Weights of a small GPT-style language model, trained from scratch on English Wikipedia: MLP 1024 GELU.
Each number is 128 + 24 x the weight over its row's rms, rounded and kept within 0 to 255. Layers, rows and columns count from 0. The size above them is the row's rms in percent of the matrix's.

# layer 2 attention query, 256x256, rms 0.143, rows 0-26, columns 128-255
size [ 92  88  92  98  95  95  93  87 104  99  93  89  89  95  93  91  90  92  93 102  97  95  98  94  95  94  95]
[[113 134 128 134 151  93 135 151 129  68 104 196 139 127 166 128 128 121 104 111 117 124 108 198 150 140 144 158 125 146 160 138  78 120 113 144 135 154 177 112 108 116 120 136 150 112 108 140 147  96  89 129 119 116 125  82  68 143 131 130 166  76  81 130 131 139 134 142 104 101 143 173 115 114 133 115 104 136 131 124  90 103 130 138 155 149 162  80 151 132 134 137 147 130 142 110 156 155 115 132 141  94 146 153 136 151 108 112 107 120  85 146 153  97 144 128 102 118 126 140 135 163 124 141 123 155 146 118]
 [104 158 157 144 124 139 132 108 174 117 147 140 155 179 159 108 122  94 106 163 126 143 158 114 134  96 113 133 127  76 126 128 117 125 127  97  75 121 136 132 135  90 119 146 158 122 100 138 127 160 135 129 179 119 107 122 108 121  71 101 121 127 133 158 139 124 120 130 117 127 141 168 148  90 119 141 128 116 112 133 154 157 100 179 126 119 178 115 123 169  86 101 162 133 134 117 103 108  90 138 133  83 120 113  82 119 143 152 112 165 116 143  92  88 150 105 128 153 104 110 131 115 130 145  81  88 148 137]
 [117 121 146 113 134 163 154 122 133 145 167 117 187 127 115 120  90  91 105 114 131  86 115 133 125 142 104 105  86 118 151 163 123 124 103 113  99  91  82 100 124 161 129 111 134 122 168 101 158  82  83 141 113 117 118 128 122 103 155 118 138 114 140 147 136 135 164 133 130 124 137 135 170  91 144 125 124 117 144  87 150 111 146 157 145 107 118 139 117 182 143 136 156  82 114 177 127 122 145 131 119  93 146 108 119 117  97 149 188 174 135 158 148 112 110 132 127  84 111 124 150 151 119 107 129 127 132 124]
 [130 114 115 127 127 107 122 126  76 129 102  85 133 158 127 164 111 119 131 132 129 110 113 169 128 116  99 139 146 158 135 143 122 120  96  53 142 175 121 121  63 117 135 149 115 113 155 115 118 124 128 109 121 168 144 166 134 116 133 157 115 132 129 116 138  76 127 134  82 107 157 127 103 127 109 159 133 159 125 105  85  98 104 142 149 161 106  33 151 142 117 160 125 135 127 161 126 130 110 137 117 126 170  87  93 155 113 138 144 136 165 118 130 113 154 101 155 127 150 130 123 131 120 109 150 131 152  94]
 [143 154 109 139 137 156 114 105 151 158 142 142 114 119 106 140 139  93 104 196 125 102 184 131 135 100 122 144 131 129 118 153 143 133 104 102 162  95 124  69 103 127 149 135 137 112 132 122 149 149 147 124 111 101  93 102 119 144 134 143 136 128 114 139 150 162 140 109 179 141 148  95 111 105 114 120 109  77 116 144 117 108 161 168 124 120 106 136 160 114 115 138  91  81 114 113 128 155  96 106 118 142 101 115 149 163 152 111  99 138 135 137 104 114 161 157 161 146 135  80 153 104 127 143 153 125 118 183]
 [116 121  90 100 141 172 129 137 168 177 172 163 132 128  98 146 127 118 166 122 144 141 155 147 116 153 140 106 122 121 128 158 132 136 118 146 123 124 153  95 129 116  96 104 120 167 113 114 171  87 122 139 167 189 147 111 163 109 123 150 140 123 120  93  90 158 114 128 160 157 126 118 151 116 138 155  56 135 151 119 114 145 135 119 131 122 143 126 139 116 125 109 137 118 134  93 173 138 101 123 105 137 115  82 122 132 115 122 104 144  93 147 170  95  71 143 116 133  89 124 127 113 145 114 137 100 103 157]
 [134 135  98 106 159 141 120 111 138  86 116 121  79 111  93 129 135 113 133 128 161 154 120 133 148 117 145 111 119 148 137 148  76 115 134 124 119  86 117 104  99 136 107 153 120 113 124 148 127 153  99 150 149  90  96 133 180 129 112 106 100 145 151  92 172 158 138 120 149  99 154 127 152 115 105 124 141 119 147 145 151 124 151 124 115 137 114 133 127 141 121 113 142 164 120 132 165 133  89 155 152 133 140 105 127  88 128 149  88 139 145 163 152 124 105  87 161  81 137 137 180  94 154 184 122 116 135 149]
 [106  77 164 115 175 118 129 113 185 143 141 145  83 138 114 152 106 118 146 164 133 171 108 119 106 132  98  95  98 144 112 123 112 108 131 117 112 144 111 113 146 111 177 157 103 118 147  99 121 110 164 159 126 117 123 129 157 143 186 150 141 113 158 147 149 109 106 121 131 146 110 141 137 131 162 174 146 129 164 114 180  97 136 117 105 145 132  67 100  73 144 121 123 127 126 119 123  95 167 134 105 164 150 142 147 109 126 104 149 149 165 132 118 164 121 168 129  96 127 175 119 138 105 116 130 151 106 138]
 [130  94 112 136 123 137 127 160  97 121 116 122 114 207 126 153 142 162 103 122 138 119  97 202 141 109 106 148  61 164 169 143 154 130 146 160 156 138 115 175  90 104 124 120 151  90 134 130 130  98  97  99 117 120 151 127 122  94 159 118 121 149 169 101 118  73 147 145 133 127 107 143 144 136 129 152 167 131 113 106 141 150 130 143 135 131 141 133 128 136 157 160  88 123  98 173 144 114  92 134 140 110 167 124  98 112 123  78 158 130 125 142 122  98 187  96 115 109 119 170 189 135 115 163 127  90 158 128]
 [152 123 148 104 139 130 157 160 141 124 162 129 171 106 103 108 135 117 161 101 153 112 154 180 120 112 157  94 156 127 128 147 136 121 150 147 163  77 128 141 116 143 121 113 120  83 117 144 127 120 147 148 105 153 131  92 111  91 131  90 111 145 111  87 110 116  85  94 134 119 113  96 177 137 146 102 132 132 140 147 133  90  84 139 131 110 112 136 145 127 102 143 103 153 119  90 109 144 123 121 188 101 101 137 152 137 126 163 104 110 124 137 138 102 102 126 168 145  95  86 113 101 133 134 141 152  94 137]
 [118 151 129 125 139 121 134 127 103 151 102  94 122 111 133 127 112 130 138 105 127 146 155  91 171 131 101 140  80 121  71 160 110 125 130  74  93  71 108 156 146 175 103 117  82 140 102  70 158 152 146 155 157 106 129 154 172 146  99 124  82 111  81 157 132 137 106 109 106 114 137  61 132 105  54 137 125 174 106 112 141 124  92 108 113 148  86 171 107 131 115 154 185 135 162 144 132 144 129 134 146 152 123 133 137 161 114 119 109 146 139 164 140 149 148 134 142 159 116 101 146 111  84 165 136 127 118 113]
 [110 142 108 159  81 136 119  99 107 163 138 151 113 155 132 112  97 183 142 121 153 132  89 103 170  88  76  97 116 135  93 179 164 102 160 152 162 126  92 128 125 138 109 112 130 129 149 133 119 119 137 106 136 150 111 101 154 137 155 111 136 103 130 148 163 114 155 133  90 158 181 139 161 128 108 110 113 125 161 100 112 160 134 102 100 115 160 152  98 137 122 123 143 119 134 108  60  84 125 127 137 111 122 113 151 151 142 138  93 152 118 127  96 152  88 110 113 111 109 148 170 119 137 123 134 156 142 121]
 [127 155 108 119 111 167 153 123 118 131 110 156 164 124  85 124 135 107 131 143 104 124 157 160 133 121 152 150 130 119 148 148 118 122  96 102 141 155 120  81 111 110 125 169 104  81 160 138 135 159 114 142 118 113 131 128 107 112 170 138 126  98 128 174 177 169  84 100 145 141 120 147 115 140 176 162 114 135 127 162  99 113 159 151 137 114 183 129 102  83  88 171 202 143 112 134 129 124 164 121 132  94 100 124 114  94 140 122 108  93 112 146 127 126 165  89 112 128 133 161 149  99 131  97  93 156 144 129]
 [118 152  93  75 125 117 118 137  65  98 123 114  82 111 142 123  95 112 109 138 140 115 131  89 135  99 133 107 139 112 129 117 111 102 149 155  98 164 153 108 137 147 149 153  99 145 100 163 114 165 189 135 118 157 115 133 133 140 140 128 115 112 130 113  85  97 119  97  93 125 104 119  98 152 118 109 110 109 118 183  82 121 123 111 150 128 140 159 140 111 122 162 144 150 160 120 147 106 103 151 173 116 109 109  93 151 149 110 146 107 156 150 106 171 152 141 137 140 142 131  97 103 122 117 124 105 117 108]
 [ 95 111 128 147 124 142 134 109 167 163 138 143 110 127 130 109 172 164 185 123 161 139  93  66 157 120 112 137 121 136  96  83 154 158 147 154 175 126  96 111 125 134 144  91 109 114 138 126 160 155 159 124 103 158 112 136 110 179 135 122  96 128 117 140 104 123 135 151 132 139 142 144 136 140 107 134 139 127 124 106 133 116 137  76 147 160 150  82 133 155 174 122 126 150 148 129  96 139 147 133 126 135  86 112 161 106 111 154 119  50 158 147 138 127 139 148 167 164  89 167 119 138  96 113 114 130 131 117]
 [125 128 112 122 159 145 139 117 116 153 108 122 112 115 128 102 179 107 116 118 130 156 104 123 113 146 181 138 136 120 122 120 105 145 147 104 136 156 123 108 150 129 169 134 120 122 139 137 132 124 143 162 142 108 179 108 138 161 144 153 126 154 120  82 136 116 100 122  95  97 148 187 141  96 119 112 120 116 106  96 144 162 155 107 118 106 139 139 165 128 149 106 125 164 156 101 164 133 116 144 137 133 155 151 138 139  87 147 147  85 139  80 139 179 103 154 123 133 122  98 104 102 118 127 111 106 115 148]
 [164 130 159 139 134 103 141 129 117  85 150 126 102 134 168 136 155 139 171 170 112  99 158 126  70 149 126  93 150 120  93 138 116 119 113 129 142 145 111 152 115 118 115 138 151 116 114 148 163 124 148 130  83 161 139 136  66 132 119 123 136 122 123 137 143 110  99 127 109 155 173 126 150 131 144 108 135 123 154 139 107  90 128 120 140  97 127 124 141 155 130 135 108 135 110 135 159 152 128 110 118  86 123 129 156  56 171 155  81 154 150 126 141 107 105 128 129 115 129 144 133 144 129 112 151 136 133 119]
 [103 106 110 141 142 125 143 125 156 138  84 121 116 174  85  81 166 123 147 161 140 124 104 112 134 119 123 108 165  97 143 153 109 146  93 143 148 151 160 107 131 132 101  95 125 149  86 115 152 114 107 147 114  93 150 174 131 131 140 117 104  70 100 114 109 127 115 165 149 182 125  86 143 159 194 128 135 107 108 140 136 145 160 143 127  50 101 154 134 162 114 123 138  98  93 163 118 130 121 152 121 110 110 104 110 162 110 129 125 130 151 118 128 116  91 141 113 154 128  62 171 111 134 129 118 116 139 136]
 [ 91 140 107 150 145 108 154 113  95  95 105 140 124  67 182 130 132  99 137 126  92  66 114  79 146 120 101 154 127 132 138 128 122  88 130  93 134 112 133 108 142 122 118 135 154 120 119 159  88 138 125 112 127 127 118 101 101 110 116 144 104 119 144  79 139 126 132 119 176 132 150 114 141 184 113 133 145 144 110 134  92 120 140 115 147 124 186 114 102 130 158  91 126 154 136 126 112 129 134 119 157 153 127 119 145 163 139 141 132 102 142 147 143 153  77 120 134 155 165 130 108 100 115 182 109 144 124 128]
 [130 113 107 120 141 110 131 106 148 186 140 114 172 137  75 115 112 153 124 104 149 152 139 156  82 140 105 130 119 103 139 174 123 130 115  81  84 109 143 124 121 164 118 101 136 128 131 101 122 131  58 126 112 125 146 102 125 132 120 156 144  90  97 149 126 162 122  76 153 150 122 114 128 150 114 140 172 145 146 149 177  88 137 142 130 142 145 103 120 186 143 133 150 137 141 130 158 169  86 144 117 144 116 147 146 163 111 137 124 113 150 135 170 114 125 122 163 103 128 119  98 146  92 122 161 106 111 159]
 [120 155 176 109 183 102 130 111  84  95 120  94 125 141 118 132 120 112 128 101 141 130 141 133 144 134 159  90 142 147 187 133  93 118 111 158 172 129 110 153 120 158 153 101 100 175 140 160 119 117 143 139  93 128 112 134  98 148 126 122 136 132 157 136 164 166 114 128 123  73 114 160 128 134 162 109 139 135 139 122 125 149 144 128 138 131 149 154  81 147 149 108 147 149 120 116 116 138 111 109 150 153 120 128 124 109 172 131 126 145 135  94  85 163 160 130 142 108 132 141 133 137 124 151 121 166 198 171]
 [111 141 161 154 149 142 154 130 168 117 133 143 145 167  75 147 123 102 187 115 127 137 146 170 124 130 120 127 130  89 160 119 108 154 100 156 119 102 121 168 112 123 113 116 115  92 106 135 131  99 102 156 103 124 141 141 142 159  91 146 157 160 123 114 114 148 143 115 153 162 136 111 124 130 124 116 129 107 133 143 135 144 124 117 151 132 115 159 114 160 134 124 127 110  88 109 104  84 128 104 115 130 133 162 113 130 118 133 138 122 123 119 133 149  91 115 120 137 126 146 116 114  78 146 148 133 114 104]
 [ 99 117 133 137 101 167 134 139 150  89 145 150  95 102 148 115 138 145 114 123 154  97  97 130  97 151  96 173 145 110 114 105 140 113 120 133 153 165 109 127 126  78 128 126 118 152 145 162 108 152 156 131 118 151 145 135 151 107 112 161 142 152 132  82 130 133 106 133 121 118 126 137 109 138 139 131 120 129 101 149 144 165 125 101 138 121 105 119 152 126 101 113 116 149 129  77 111 166 120 137 129  66 119 140 173 115 181 104 150 111 135 131 115 131 140 125 150 164 116  91 122 103 130 167 140 131 108 126]
 [ 96 119 166 148 154 135 136 128 125 139 164 123  99  98  93 154 169  43 141 113 108 128 132  92 146 105 106 110 130 116 135 131  91 150 142 154 134 132 164 143 150 126 164 161 132 124 120 119 119 135 167 120 114 114  80 120 102 116 102  98 125 114 167 167 118 181 124 113 134 165 142 155 174 171 114 109 113 106 131 103 114 107 135  78 117 105 119 177 103 161 101 123 133 141 170 129 152 144 104 160 115 164 100 151  97 149 178 107 103 107 156 111 117 139 123 130 131 121 129 129 132  98 140  57 155 125 109 127]
 [145 119 115 145 190 143 142 102 138 129 109  90 163 114 156 116  96 120 136 173 135 107 187  91 123 132 130 105 119 143 115 107 117 150 140 141 157  97 100 149 136 143 127 103 131 133 104  86 120 151 146 143 112 148 100 136  99 170 127 137  96 141 114 158 105 157 146  82 129 137  94  89 113  97 132 124 120 105 110 149 116 138 121 130 142 142 162 174 151  85 150 149 148  81 130 133 110 112 131 110 104  71 126  78 131 116  93 150 151 160 135 115 152 135  89 141 149 132 131 137 162 109 147  98 123 133  98 150]
 [144 162 145  92 132 123 107 139 135 156 133 116 121 125 122 123  70  85 101  94 124  90 109 107 144 147 121 116 149 118  96 144 131 141 128 139 112 124 138 130 188 151 124 169  91 131 150 145 114 158 118 158 128 108 137 124 109  96 138  68 107 113  96 111 120 150  92 115 136 137 104 144  99 108 108 120 143 127 131 183 145 121 130 179 149 128 109 130 140 103 121 148 133 132 103 149 101 116 100 121 101 116 143 111 112 146 136 124 125 163 107  98 129 171 118 107 108 150  98  60 125 116 118 146 108 136  89 135]
 [138 126  96 117 110 128 134 120 151 119 133  92 120  91 140 154  82 175 105 144 135 138 159 139 135 161 130 133 155  70 140 167 171 107  92 144 167 102 153 112 145 129 121 153 126 128  89 144 111  95 158 117 114 152 158 148 143 123 156  80 140 113 102 141  81  87 112 165 151 139 129 171 146 165  77 101 100 136 140  89 137 111 151 144 117 140 171 159 145 139 134 118 115 121 106 133 124 108 135 137 145 153 175 130 148 117 120  73 105 130  96 109  90 130 117  76 139 104 131 149 127 122 143 133 152 126 100 141]]
# layer 2 attention key, 256x256, rms 0.139, rows 0-26, columns 128-255
size [ 95  92  92  97  94  95  96  91  94  94  95  91  89  92  94  91  89  93  92 102  97  96 100  89  93  88  97]
[[142 114 126 107 142 102 142 155 134  80 137 137 111 101 128 125  82 147 145 178  77  59 122 101 149 140 140 120 138 146 135  96 123 100 146 147 159 105 105  95 111 158 131 128 107 125 160 116 189 148 117 155 116 126 130  98  71 143 121 129 101 138 124 109 117 110 116 149 127  91  42 144  99 114 120 118  88 101 120 134 148 126 139 149 151 130 144 127 139 120 149 150 119 146 113  90 117  99 129 114 157 131 105 113 152 131  85 131 113 139 143 144 154 128 151 142 112  89 137 133 124 155 169 131 157 112 157 145]
 [ 92 179  84 152 182  87 144 121 125 110 145 156 126 123 105 157 115  95 152 129  96 139 150 114 120 146 125 143 156  99 108 145 101 131 139  97 137  95 138  85 154 128 101 161  81 111  97 129 121 130 158 151 100 138 117 107 137 128 124 104 129 153 133 144 105 153 104  62 116 137  98 111 124 148 104 122 144 163 115 161 139 153 123 124 193 111 149  94 131 131 169 144 145 135 132 174 111  83 164 104 137 135 114 112 132 160 134 141 125 118 154  90 103 141 166  94 167 133 111 120 124 138 133  82 132 114  78  37]
 [140 145 162 169 156 134 121 107 123 107 120 152 103 139 128 126 107 159 114 139 150  77  72 113  78 141 109 158 117 137 101 135 178  94 165  70 105 105 107 127 139 117 129 151  95 126 167 147 116 104 128 101 158 126 116 116  85 138 146 117 111 111  95  72 137 104 134 147 138  97  98 147  90 105 116 149 135 127 130 129 134  97 126 144 147 160 157 123 110 152 135 115 192 149 132 134  91 130  96 139 137 163 129 124 103 135 112 130 154 161 112 144 163 136 158 108 125 147 139 157 127 121  91 150 121 120  94 157]
 [135 129 123 128 142 101 132 120  99 157 115 132 114 111 154  82 128 116 183 126 153 120  86  95  97 128 137 127 160 118 140  98 102 156  95 187  94 130 130 176 137  95 125 105 134 157 120 132 120 105 121 104 119 193 114  91 120 111 110 101  93 119 153  98 107 135 143 171 129 127 129 145  81 149  74  85 135  98 130 128  79 127 182 124 152 123 137 111 161 117 129 133 147 132 126 142 129 124 118 111 134 127 139 113 102 136 143 119 121 108 127 122  97  82 123 155 122 116 175 141 151 137 162 119 144 152 131 104]
 [133 114 124 149  91 123 101 108 116 128  62 125 108 131 146 171 144 111 131 132 105 130  95 145 126 151  68 169 119 125 131 130 113 131 105  80 116 113 115 114  92 124 150 108 165 142 130 121 118 104 100 133 133 149 129 149 127 120 160 133 114  89 118 159 107 125 145 159 111 108 156 142 103 111 146  70 115  82  89 114 137 139 159 171 124 144 119 120 123 125 145 120 128  90 146 154 126 136 126 137 117  86 122 111 117 147  97 126 110  88 156 127 144 139 155 157 166 141 129 136  83 120  88 156 113  81 123  93]
 [146 129 127 114 162 118  75 158 156  96 156 109 131 104 105 151 106 120 127 130 150 140 128 163 131 130 107  95 113 151 144 121 158 151  97  58 140 128 124 105 141 136 138 139 135 150 124 141 150 124 130 142 177 145 121 145 139 144  97 123 140 112 113 139  82 133 125 130 117 135 121 130 133 104  79 120 162 116 114 105 107 142 123 115 107 103 125 102 142 141 139 141 151 164 129 107 116 199  72 126 133 150 154 156 148 111  98 126 149 105 117 196 117 125 135 150 177 111 100 122  98  79 109 141 129 105 135 122]
 [ 90 135 121 125 131 108 108 137 132 168  98 155 119 108 113 112 138 116 109  89  71 123 145 144 137 160  87 137 150 131 153 149 145 145 145 132 134 169  97 111 121 115 151 128  71 120 132  99 105 159 106 118 104 145 137 131 121 108 131 129 120 125 127 140 127 152 106 131 130 155  91 147 119 123 108 126 164 108 140 131 120 149 131 115 122 132 112 130 126 184 111 107 146 125 136 143 116 148 130 113  90 105 144 152 170 132  92 129 105 125 122  95 154 112 110  86 177 104  86 111 114 139 125 102 120 131 114  60]
 [109  88 132 141 139 100 176  73 123 125  96 124 158 106 120 119 118 118 154 148 153 157 155 143 118  93 168 100 105 126 141 161 160 116 129 119 116  97 116 129 117 130 139 150 127 143 137 129 118  57 140 138 148 123 138  74  89 128 100 134 121 115 149 134 112 110 129 124 114 132 180 157  62 128 170 127 143 120  82 127 133 131 131 131 120 140 148 142 128 119 112 163 149 118 115 131  79 161 132  90 125 113 119 139  82 161 120 119  93 137  71 152 125 139 107 129  90 132 124 109 129 103 133 163 130 118  98 150]
 [127 123 188 143 136  97 128 133 135 115 125 159 104 118 107  99 144 128 105 106 141 107 110 145 147 103 127 152 148 146 112  95 115 100 123 156 127 156  94 120 123 137 107  67 167 115 124 155 157 155 144 135  91  92 132 139 144  81 140  98 148  90  92 140 120 113 120 107 140 131 131 128  77 141  94 156 147 180 116 150 107 145 134 144 161  44 133  73 127 143 130 126 123 147 113 137 110 114 148 109 154 107 123 139  93  94 142 159  91  98 125 154 152 162 141 106 148 130 147 127 123 142 161 142 170 155 126 118]
 [120 152 126 144 147 124  97  90 145 149 117 147  63 126 170 142 123 150 105 106 123 120 110  93 133 123  88 134  83 132 162 137  78 156 103 135 126 125 124 112 120 121 131 124 115 146 104 158 119 192  79 116 123 116 102 125 133 149 111 154 160  85 114 160 129 187 131 132 170 146 125 124 156  92 123 144 127 152 147 140 148 123 142 151 139 109 123 164 147 105 125 137 152  76 116  93 130 145 106 144 126 144 117 133 115 130 151  98  76 116 174 168 136 136  97 123  87 123 109 143 181 151 171 114 107 124  89 129]
 [125 163 139 118 122 120 139 124 105  77 116 145  91 150 169 102 167 118 127 117  93 104 127 151 106 154 160 151  99 129 132 145 116 141 142 144 130 155 157  88 167 128 137 157 133 140 121 121 110 113 120 139 156 137 117  89 130 154 123 137 117 137 113 119 124 122 117  95  94 164 114 179 126 152 165 129 127 100 135 134 119 155 131 136 117 129 119 149 109 118 130 133 152 131 104 124 119  91 132 190 120  81 108 108 161 119 105  99 165 135 157  99 155 130 107 146 133 116 103  76 149 172 113 113 168  95  97 171]
 [119 116 132 101 168 146 131 103 101 120 124 160 111 142 135 103  98 134  86 155 119 143 161 151 137 140 103 101 131 134 142 146 135 145 102  95 143 162 125 133 122 123 132 116 106 129  90 163 123 165 128 145 151 113 123 147 147 112 111 154 114 125 125 112 119 170 118 116 156 185 138 204 116 156  74 120  78 121 103 147 141 125  67 135 112 102 129 124  86 132 146 100 168 169 163  89 139 117 100  65 120 127 111 103 142 131 156 100 121 113  92 126 122 107 105 105 125  74  97 122 123 132 174 143 150 148 158 124]
 [170  97 157 148 168 128 121  97 100 129 124 103 135 128 120 118  99 128 135 129 134 102 131 116 111 110 116 188 154 123  76 155  87 165 109 109 101 144 137 110 126 150  87 135 130 135  93 107 153 121 149 136 143 127  96 118 150 107 131 117 122 157  93 126 161 131 109 107 157 103 114  96 174 134 191 120 174 125 155  78 120 147 155 116 149 128 126 152 124 140 171 162 102 112 140 133 171 114 118 102 120 133 135 105 118 179  73 120 119 147 122 121 127 154 117 155 147 156 106  81 100  96 123 120 128 119 149 100]
 [167 161 137 118 117 116 136 128 131 179 153  91  67 135 132 163 168 103 139 132 111 124 139 116  93  73 173 142 127 110 102 130 126 158 137 156  92  98 123 148 127 121 120 152 125 120  95  89 115  88  99 143 118 104 133 123 136 113 140 152 119 135 103 147 124 131 134 128 189 161 120 155 135 139 169  95 160 133 130 125 148 143 141 105 127 127 121 151 123 159 149 116 164  97 117 127 135 136 133 133 124 142 142  90 134 122 108 157 146 103 146 169 163  89 100 117 137 101 137  97 133 104 128 119 126 104 176 118]
 [137 139 182  85 125 160 112 130 119 101 108 116 121 110 119 114 160 114  95 130 140 168 112 123 126 151 147 127  92 154 154 129 118 131 147 139 149  82 174 152 102 162 109 120 121  95 115 138 154  56 125 154 163 159 105 148 150 138  86 129 121 128  94 115 156 119 157 127 123 130 168 152 115 136 132 134 143 165 151 110 144 143 111 119 103  93 111  99 111 118 102 142 160  87 143 176 128 105 140 108 146 113 158 136 141 134 109 110 128 131 122 125 119 134 106 155 119 139 127 124 138 111 100 150  77 132 115 150]
 [127 118 146  86 114 144 133 141 121 138 136 116 121 113  80 109  88 136  98 162 141 133 174 144 167 136 122 119 134 112  99 129  99 110 122 139 111 130 109  96 132 165 177 141 138 141 123 167 112 127 130 125 110 115 130 129 118 165  94 138  76 127 111 132 119 113 102 139 134 152 152  80  88 133 106  89 153 136 102 196  78 131  94  96  93 129 126 140 153 168 127 148  87 106 158 161 122 104 131 126  84 104 151 118  97 120 142 138  67 133 167 116 131 163 155 154 151 175 135 121 152  97 123 131  87 115  90 177]
 [128 122 164 104 144 129 115 140 121 126  84  98  79 127 104 153 115 113  93 142 100 127 155  95 123 129 151 132 131 149 142 160 114 157 179 207 139 168  69 134 121 111 103 111 117 139 108 132 143 108 137 119 152 117 131 111 112 120 116 122 138 108 133 134 107 160 128 165 155 104 112 116 162 148 166 157 105 118 134 130 123 142 124 163 135 125 124 148 118 123 160 147 128 133 125 124  79  85 143 111 136  99 141 100  75 156 179 111  95  63  98 142 112 127 134 117 132 127 129 158 118 101 146 133 112 167 118 164]
 [108 139 114 144 169 142 100  88 110 107 129 149 134 132 160 159 142 129 164 104 147 122 104 112  91 128 115 116 113 124 144 100 151 117 164 113  69 110 127 137 140 117 122 144 140 111 180 142 129 149 167 143 146 186 132 141 147 145  91 144 157 135 129 131  94  91  87 144 120 132 165 160 153 132 141 167 104 103  98  99  83 156  73 130 149 147 123 107 142 163 151 143 158 142 133 124 113 143 108 148 120 130  98 138 128 142 132 128  98 120 145  93  99 142 166 139 136 171 126 121 143 119 141  93 105 110 137  95]
 [175 126 174 125 113 128 155  97 115 141 159 152 150 102  98 147 154 116 130 106 137 145 138 150 120 140 153  95 115 133 108 140 142 122 138 178 119  97 120 122 160 139 108 122 147 102 117  97 122 138  89 124 112 124  92 123 142 163 132 104 123  86 137 106 101 110  88 112 153 118 127 121 141 130 103 103 126  93 157 119 129 125 104 138 123 126 110 150  99 146 193 107 114 106 117 169 142 130 109 116 148 115  84 108 148 115 127 149 153  90 129 157 157  93  74 152 122 128 110 103 164 149 113  73 121 116  98 114]
 [115 120 106 108 135 164  84 146 174 147 125 139 114 121 109 138 146 148 110 111 142 113 118 176 123 130 106 141 131  88 135 125 138  93 130  94 152  96 129  93 137 116 193 163  97 124 132 137 161 152 130 124 145 139  97 143 111 134 112 105 130 103 135 130 119 145 143 138  96 182 120  91 155 103 127 134  94 143 112 125 109  88 135 163 108 105 117 139 121 116  76 131 116 108 116 146 133 166  81 164  98 114 127 154 134  88 119 113 143  69 115 121 112 136 104  93  79 141 118  75 134 123 138 158 142 117  95 117]
 [147 144 106 117 127 130 121 135 157 105 117 173 108 123 119 142  84 110 154 148 126 175 156 134 146 131 136 147 114 125 124 109 115 143 136 128 129 130 102 156 154 121 151 105 113 114  84 157 102 131 126 154  83 126 106 123  87 132 124  84 135 156  88 134 159 109 120 124 131 101 181 106  89  91 162 149 105 135 122 105 143 145 111 117 172 116 130 136  83 165 134 136 118  82 127 162 117 127 142 157 137  89 128  98 112  95  93 156 153 147 162 126  99 144  98  90 144  93 144  98 119 119 133 141 111 163  99 141]
 [145 138 132  72 133 161  84 143 132 155 130 142 140 132 131 133 114 154 147 155 170 112 127 122 190 111 121 140  81 123  95 145 120 150 120 124 136  94 124  95 147 124 131 138 103 133 110 135  98 104 162 132 153  73 141 142 136 110 122 161 153 152 125 124 136 139 105  92 126 143 128 113 148 124 124 125  49 141 153 121 172 102 138 115  94 113 121 125 117 130 125  95 125 136 124  42 150  78 120 133 138 160 121  91 142 140 148 152 155 122 139 113 140 128 143 100 104 144 116 119 152 125 145 175 138 139 128 112]
 [158 133  78 141 108  97 120 144  81 131 194  91 181 109 128 144 129 115 139 118 117  84 127 128 121 127 148  95 111 127 122 124 146 149 122 151 116 132 186 152 139 154 102 112 170 130 144 140 117 114 153 122  96 151  87 128 132 127 115 130 109 101  94 172 152 115 108 143 126 121 113 136 134 165 124 110  92 144 112 114  97 138 112 138 115 110 149 177 175 158 105 178 170 106 153 141 169 125 139 112  99 135  99 128 143 120 160 168 159 143 166 109 136 105 151 151 102 123 123 128 131 100  92 119  58 126 120 147]
 [ 80 151 145  89 116 165  91 144 154 134 105 107 117 116 112 173 170 128 140 156 117 156 145 142 122 121 142 103 160 107 159 153 114 143 126 106 139 137 180  98 132 158 121 149 112  91 103 149 117 167 138 142 125 105 137 175 119 136 167 103 122 121 192 117 170 140 132 109 152 121 161 129 158 114 148 137  96 180 154  99 112 122 166 131 116 117 105 126 108 125 185  88 127 131 113 141 136 124 116 171 131 106 153 142  95 146 117 104 102 136 144 120 143  88 164 114 168  90 142 176 165 105 130 125 142 120 108 125]
 [123 105 133 113 148 122 115 129 116 125 116 119 120 124 170 131 136  86 138 117 181 130 127 150 111 119 166 113 138 156 119 101 143 150 144 131 105 111 157 128 136 125 123 128  68 153 135 132 148 107 153 172 122 121  78 158  92 106 156 142 148 133 104 161 115 127  94 113  99 114 122 117  67  71 176 111 131  95 113 101 126 138 128 118 135 130 132 135  86 128 174 139  93 137 123 154 154 154 148 131 111 136 133 128 153 132 169 116 136 112 157 102 107  90 167 106 137 165 120 113 102 156 127 143 138 100  98 168]
 [130 142 131 145 143 120 100 103 146 152 123 178 157 102 141 138 112 159 126 154 110 140 110 138 127 106 135  93 119 132 138 173 114  99 112 102 123 124 122 119 137 117 150 148 114 111 142 147 106 133  88 113 121 102 111 127 156 107 125 184 153 177 155 131 127 165 116 113  74 123 122 142 151 115 114 106 115 108 104 129 114 117 163 143 136 178  95 131 127 169 105 114 125 138 115 138 104  90 150 133 157 152 110 112 118 126 130 167 185 118 147  88 145 150 155 150 123 110 117 141 121 133 116 119 120 108 127 122]
 [120 123 157 100 131 123 149 140 195 109 115 135 128 108 143 169 131 121  96 134 127 109  95 156 123 142 134 133 119 155 158 106 131 134  90 139 184 117  91 107 103 137 118 129 147 167 134 110 184 141 150  96 140 110 143 161  96 102 142 135 115 118 146 134 149 156 118 135 110 202 143 163  86 118  89 159 146  97 131  89 129 100 105 121 124 105 153 159  84 149 149 115 116 125 113  88 107 105 152 137 149 114 153  96 103 111 112 149 170 142 111  85 123 147 129 139 104 100 101 129  86  69 121 149 103 113 124 154]]